python train.py --num_hidden_layers=12 --hidden_size=640 --num_attention_heads=8 --num_key_value_heads=8 --head_dim=64 --intermediate_size=2560 --vocab_size=32768 --hidden_act="swiglu" --norm="rmsnorm" --norm_place="pre" --norm_eps=1e-06 --positions="rope" --rope_theta=10000.0 --rope_fraction=0.25 --qk_norm=false --attn_scale=0.125 --bias="none" --tie_word_embeddings=false --parallel_block=false --extras=["capped logits"] --init="normal" --init_std_qkv=0.0343 --init_std_o=0.0 --init_std_up=0.0343 --init_std_down=0.0 --optimizer="soap_variant" --learning_rate=0.00138 --lr_mult_qkv=0.7 --beta1=0.95 --beta2=0.98 --lr_head=0.00833 --max_grad_norm=0.5 --warmup_steps=200 --schedule="wsd" --decay_fraction=1.0 --decay_shape="linear" --final_lr_fraction=0.0 --batch_tokens=262144 --max_seq_len=768 --doc_mask=true --train_tokens=765500000 --max_steps=2921 --dataset="wikipedia_en"
Each number is 128 + 32 x the weight over its row's rms, rounded and kept within 0 to 255. Layers, rows and columns count from 0. Numbers have three digits each. The size before them is the row's rms in percent of the matrix's.

# layer 9 attention query, 512x640, rms 0.0327, rows 160-210, columns 0-127
099:137131127095212180140112040213081078227136093120111147148058143158139177180199110149103150150151122094140121148174107069177113098105116130162120109114124123148081145107135141119172130140138148179103158144102133188051082116131126107130130100126137104149099100057139154130152125099111132127130125124109104148114152191162161055145123123118097144140109098165094151086125139122098157123116
103:107088101080133131171154132104124134100140160210131151126137089152096131096199139115113118167069177150166091103147137158097142105143123131047162165158156158123120118142071097100162103096100135150154118126138084131125085126131155166158110031186082153105114117180153132141098082125077045085113158182146133113155141089049113146091175185094130032075106124150151075117152120090081123152136
101:127085086124072127140133104082143152123131114166136156082063131156056153149125101093106141105161092133106078099211106093176100130098139137114115167117138145126178155043195115061109096051143126093119096135130107180096064151102090115165139113168125099106195091082115149108110104084120115099170123136089116110141157078151161102097159109087139103163085092099213134161148183119131104134129
096:125128120186153108101206152130157100155140097049142123073105150145118142173157166178162161105143106136163067125170194140123108136120110162132115141071153108148148160148181083080146199145086165086169075095156149149121142101136038155126104075150183112162124145167172136118145114148088065124070127073141066139127161161121139150162125130132122129106135121144113126159162131121126071157150
101:137151110105184106117106137087169144161115169195166159142164078092098163112081152118173103141102142155139175153089120176105071099142082100109083101163178154091171072129125104080146108131131133135178145125083138110129089152092092138138112109129092124148139131118162204151166139172147148136081174155091117094125199108157123142100074101190097148164118113114107125106141126172123146169065
106:087109116055158154103095172145137105115140141132172134175097118168098113140165117131169159105141140132177133128076106062093101079141096149154175079203159159101118140167161132118047128145115137106112061113198143123104132106127086112129089123109110104110137194130170150085123104106138155182108183124177100161135136147134115102122117105142098141118124122151100139150083114140177070128164
100:109175173178071104099146097103173142185153126137117090085118172117073148106058168101141122078158156126120175115137168126130101134149132136116103117092142137152111148102129134159078104172109097138148173112137155159132114131149152070091074154186149159156176173128076127074143153144115173111088098143115116142124132174152123154151141132122115125107146146111147157140108141101160105154118
099:157070074161125124113100102112083130107106076099132104090132080077109117127137179163137117111140111079116162117192179167054176144144144132098135139141150129131104192183104111122127108105147131149089122102109136186104121119107125136143103132132163145158157098085111133150161138126199111101134149044111127054079095174104115186164147133160109150061104137110164089110129202094157071108147
096:140128142124062100151175183127148106064106109156144162160159175140153179129106155108097133163080105155102136129157122092151255086115106111111092187129213109103101087108104086176110126129096150077114102121115162144114154146166104201106110170119148091131191138125125122120143105113141096145121167128100112103125167139118140172145158152112140152171119224103163110140174143162137111066127
105:137137114126116144099143133116143138099132164113172147103092091155123173128148091133141146137125157157127153109096088152122168121137155140149087132078176170146093112166137151132099158112135143118097125156098171110181150150135122156143100195163081108160161148154100142079135095134143088153173192125113114150073100155114122150154149172162160152133116119098041077145143105089157084094139
098:143098126120150153141113124162138132213202134113146098166138148129141131154150106152176148088162166164128148130206129192134151153142094098138122101092123114174131146142135192112108125122137065097120094216132039132115088152133116164134136105153145171051122109144122089165118163108112189127072093109122130077100117138137129098120105126143134111103114152138133168058116146116114129123147
099:131139122123149099069142100113088129153153107127159124128121143164176140124069051166122132155121142127129170194176111108159163135116146115102084143105146034117112103145151129092172093126148154123186153168132166090121076168104142138129178126100171107053086135159151118133067095157100080102138142112073152100134133093149127110158119133095092119184134132143048102113135114104118180183136
094:155113103144193141140082133048139113089131086175127158096114133068163176185130147127176176116077083118166102138157142090108080063130113145096098136100128157155148129134091153076120176123203100170158143172131075132154153169168124171101112163119102119190143125176102106042140126171078107127186141109084097157142152122220079151160112124178174112148124123087125152113136092122117162154130
101:107116092164113103117093106084175106123078138127203090153108158090112124140119168110093096078090135106081121137161083128129130195141148114121113206229174089102136144108104070162177140164139120132162119162090121103129138095095179127139165106155107145186152127117183116148169106154132180081138139148129123141144060108135127165152158086104113170190204126119116155124160158137127172180113
096:172162101129201112130123120093109143086142110140108154149129151100095159131079076098144105212119163128127101103086109068097174118108149115166096146126122135154157124145199137123099069100125131109138110102148224130135083111082124180111160149150179065168118094142120122149133090113164120129118153109122145150142139140122164090144135098163137091142146098103119187073132089113154117138075
102:134142147160094117157141109089131171123139102180125168181136114148184096131080162144141099106085153101107144115086120133139090202129160083132129106171096171145123112147106149150150111158087148125192111160128183093090118163087139157137102141172130071083108105124156157122129130120099178130092120173182134124105118104205143136065131119104147147160155090135137043110103128131149099172120
099:195135149120115107152159169088106153136112170157098175132110166126152211140147188125086110079178162133110114144129143113118163079094121112149126212140143109103139076219142146114093109146176127082144122132129139172099132142199182138171102176145161159083151131118149128152182127144129164105124060118112164145131097143139139110209138192100148111143146171119156107097098147134112104110155
102:111131127095150170176104107077130144166162170123170121169117150094117134106160158107164112161100146134114112165127111141100149120111150133084143132148105108163108097100087134119080206185112115139134163142150096146088134183146073116124089094125091149156144154141094113090140135149099121185119079158179114119103112062120108107068148176057089112140099138110147131165148132106065155082082
104:140153123139184126124172097173149088120055113125158161098091102093064060089150082181112070141102136079064145143166148096118122122091122107111180143160125142127128121185134168171174138063120098118167122167135117112087129088093108097136107131087171160145177136148133119097141137169181118115119188142168160119140171092102138134146109105104149109122212111124122139055111128173129090159119
100:140098042091113111180108149129182216121129132125127149084092090143030161169143150112140091122067111142161147096104115168128138154071124160104071142129152148163104123137119148113146117142071154108135140083138153075155130102135114158137134147134074124126141071180147106165069082152142066163125107134080108136096154071071132073143112131129143136110112162149143174137172067111108135114085
098:158119150192144136159098136070105100149162082149087105118148150167140101125130025135122143113163129113130142102125129146168122153181128084168156151110127125113121109140147168181154117139151125115157140098100168163180038115155145092144142137118163132110145097171096116141078125136166161070146145130128173173121168110104187121169090112133177115155127153140110082156193155160130160127086
105:149146110179159059067154183113136119091084137136201120100111045156141183057133018106118157100162119132153122091101152135142207077124061151141145152122189126082150089144100156149144116129152144086169128124174119117169161137153134120124171142097037135167134102150183123107126135108132110169112148126140125091087129152128145145159168113102156080102198116090108159162118112135104084144150
101:043141098136145105099122121128140179109136140125162159146122178107078133129139066139125138107150083129137142101121110172085151176173178084142151108190164150124138190192139086124154118114104114090173059143118161122207136136083138098159111065073105114115107147120154128091091101225145093121129149108139139150110117100127106109172159092074117148158162157143143095068112156161142123094114
096:093102131170140189181124152160152118078133154159126110156066067114112146081161150200103147108112091127183107144126087128147145122123067172179133149094123111159137101082100152109120164125043117143096176121161159169092085129147137111129113125182084162130066087115210120118164098114196123193118227093192147187091136107103119186137086138126106056082137116151107142126142108207138148093165
097:153070144112100111091198080166134171108126080112137185081109140104207120110146118103177149125053173159094158173166097164105095084195166103133098130085119121175110128152110099203120111131139130119160075115137164120158165093188085107140130146085086175095127077077161120131110164144151128131095132208118139122138105155150150171085173121094125143135140110141147181146152200139098113118118
100:099170116114119078104103120125144176095097130096129105131059169149147177100097101111139185081120144075138110147102115172125121074177122094105057149063025127157110148111091024127109161168192178133143197137130163142148145080134095123085158199138185151121127116132105142135094119119128152093121126099133094119140125112073109154149142121135115121130127138187137179183129130101105215126142
096:145149096152108132129075118138148114106138153132136178105100144151129103184105186204174097094058114118138100132143129095209107144124140154125099140121135163119171117103123174151097121144116201131166150092104099120162095102146058093148067080116116119148167126115144084127131171128136074103165139120107159138099094189139098128033126159156144149119126120117084148126079077132129121077153
098:098155147131095108119134118152134127128128089117118156106197175078155082158101103053119152151165131152108111193145179116092116075124143154164086148146150108157129140121141170105122128141170167084098177142138066123108156126211126175094150087095136124115159095143114116170098081086102117193133176140144172139136140135153073139154143177146169150074197155127150142146088165161129161132112
096:105105104151174106132080151079134190158145122114162159111061142170106137109152202113159128123100165126186122144109115221177187072112075118143160115159110123136129093141106138154113077123105051125136154139085157104165130089122116157092169139122134104133154162071129133151122135171119075155093142154112105133108098153150148125130218255105129165142108158144064132172128082132142090103153
098:118154115054108132141085137160061137142180157144108122126087141104149152166144151139113124121106134185131143131204101083177065176092145124110154117109104071108145163107165101105096137192108066126107126146132122102061111114119114129137133093086136124150165150152107209159118114138064115084166095168146153114100083208115131128120110125178102159037119142124189145077100156144116152134094
101:098133154097113222205122115146166112152140155085167082136162162062101153106138118162192160052140092140083118121161131059171125101104133151095119158168127060135128146140111094156105167091175141141131129102133164167069051179149141169187130145114157124183130145180122148170152118173115122190077156146143185128155116117164103105190119105045122163154127176159174139170066144135171112137105
105:139158101117187146117081156125119082098136098163066103082127143118105134147105101085126134184142132118097028151158095151103054121128125135083148121135133125147173099083125095055092146121141127124105117175128150095082114137129136180113177137140097132138156124144078090124107159135062091117138171172102100098089138081147095151121149159130108086127113124149122142123126104105130139137125
087:125133088128180149058108088122129072162106161145144134116137189119125091115170111138128134133112115161157120200115172150151125103105077147113078124109106108109118108102106106192139155125178092102156133102197115216098128134156092125125227068113092142156088120142156096075112107078154117131142118133127160126109120098140163092137092132101142094135123135125120120164155129121088205116195
084:157113165123138161085116160144103091192087097113212195137082106126179130125119091205128070129174132195143104139148147109169145152140148117133141142117163127141146154146115128112085148126145092112157133142143149134052154134140125118114155150075110147184127112138131112100173138134131139108127115188104124169141125149119036111103160131100126197114162166132126170051155094059139131175156
090:118103082161112186101124080144122113105137081182144113142152153136095150071101085104110142067188098156132093158129166142127093145135169077110100138134126135131146145093100134177036107148137126092154239157065133160127097094157110126121124051207106157096159110115160153121114130080108107162125135080131159101133182104126063172082108196078169124164114109149142102116148117122124137162137
091:132133104123154147103126114103093121130099092162156131056107077105125141154150071056128139165105093139167131191084138146164090145115090134103087166119139148107103126115163068175091134120155137123128091162157148216100142107134152168134179172074135075149111127113112154060130148124108193177148150176135086103156147083106132114147167155075153107138117116157084090124163113163126175090124
107:142161120131110195117129151074164078131140083119111110091133140174164116132133091102152175114130105080173157133121114142169090134135145147083117124130130126144114117152127076169122104082136171115145141174121076153163144087100187118126067075081121137162125135069153122094155129079046224117137111111130183146134121160120146116167145132161166116234100168093134129138124075142135168111185
092:123119124102161143106076196154112080142088152109096121111139099120167182110108139153143182174155125192080182116118133097084182121136141127123130074089155163060107152129161130160143161136119174149133121169121106153137149183135080197163187168121117132126124146135138183113130110155191170089126126162051065130173142131138158094105143181067117091090095110081112117142101091062116091119158
095:143163081094117180104106129151147049141120091146116145085076136147152124164102128072078146128090099173110169106157125152098155130077105114069048159150104163103097086134119115150165153088101131168143112144135104155157084079115141136168179069090155144159135070127133115112159071124119154111093133099133125095132151118168085158167131134109159098148074145112170070126175136161098153149139
102:087092164096147070118097095201140121132109128112092085109133120105145113120167128136135086105085157161127155132148186096126180059119066123138140117096123102084077161155145143103146163137119147182101120130120182082116118135098095140167118131135098124107127111189125161158137152168185087150128142202076122080180119102100108115089124129099082114077142085158104146144134128124157101100124
098:122102078116158090104143135177130161161105149119122069156140136100110129060137111192127104054097212144111083138103139091154133124123158122122155143119122154103091184114143144112065105200092122205137129033147127126096085157133081105145180120124096100128132122159103183128096238119126040194124166142089133138102122137110172112123115093142109100089176119152049125181130120108159129128162
097:163216148192114178156152056107135095183121129108153151123137125162157118091151135113176100112152112129134103085145086128128138124138189137100190100111097148163200110100140114126126089120122175096236133123147122116152182145168197080174088124118093152155124098095120108170078129076076153134101095082185091142114147168159158135158117134196119092170103144077158144114136122132099173117177
110:095104148136180116127148094127135144124163060134079117170079091105098192124183106143143116116114148147166127097149155105136079122184143099139150118130139178081092156127137172167156152085126184149119100149189093181061133100117090157134117112154108104082150155137108140160119162134141092087150167214116138130116099126113114102067150152088084145103124106142037111122135085143149095121146
101:125107108120104165152133118081150173093145103158126130155164120135138094081149091107134105128136101079065122128182103112117149076143093127152167090103158153126169157137124159080103176178116106172146127131087177100143166131110123228139188228094119112159151145112110144151100133091095088120084157182118133089136098141162151162109139096045130102084067117128175087119159090129172137103146
105:110129101114130138061142150126111175084150133176145085067083175121150098074144213152119111104205126122127145144078155074168118118147116170165097137157131152146160182154172083145131197171084169129106151186135116120135101125151114105092096110126109149184098110172147162127159122119117122124164148121139111137110049181158102122159112127131152079107058066172065167153129119162142068063070
111:128106118168153115096161149112111149160175193097166124179123126113109088136121094085093185112110149081195125104119120177134114131148149112167118168116077127164153113066140199140138134137187154143145108109182155126143098114151151126094119117066124067147092096114101021136091112102139152084172159127161110127128085186158190152130126094138137091136065093126128129122149101143075166137138
111:159157155126157190146174138127166129125122159144149119150067119093119136120055192082119150122144175113089126108090143167156186057065116118129068149125143121131153140092108177163137151155141104151101140190117105086124139078116120070112117135104092145167135107143121087087141126141079104116111125225057153144154102150153056114095141072096211159084133183097061100151123099127101093096119
112:123099129104140144117149146150135087103077098085100160137120163159138145180077148090114124086178182153095130129150136054165118134142154102110124119174199131090130126078082122085146128077147171145089130152095133128153125118146105138122117133146113160127146138150127116141103117096107091150145194105121151113065167106161145088104121186099198173174082074078138133111128201148101144106075
115:090127117085113138145164171125151153123171190159132111132132166214137090152112079146163145126116140073095134140168094046127160170126152094102100130117102160167164109185152122112072225167138111112155067140126145094102160146191161075079062116061195110158088137149108085109098139110137166132088119116146088068125137119147162090109058081130089097103109127109070130113107080082123132137130
112:097100099122102111130120053102085173113123123157168190146084138133121136117207146140177113144135102145123090142175063106137124078132143109123124136171154101126124114094067047185163213124068151136105198124122141093102188088131097131190155138155097034142174084102156105156095100130186118146108151070085083155128189142105069100176149170093180166116080119131103122109119088136125078126116
105:120107096180156169197114187132115021154148141126124168158127132161164143136154166091137153115143176105077150157130150124146113142114091120103164171151075119113087076159129135072150097167151071116112159142174118142131085164160161093169100103084160135114119099124153128148109130167119118070110225083145140129136131114163118184120151156138125175124114140189143111104150119162085156094155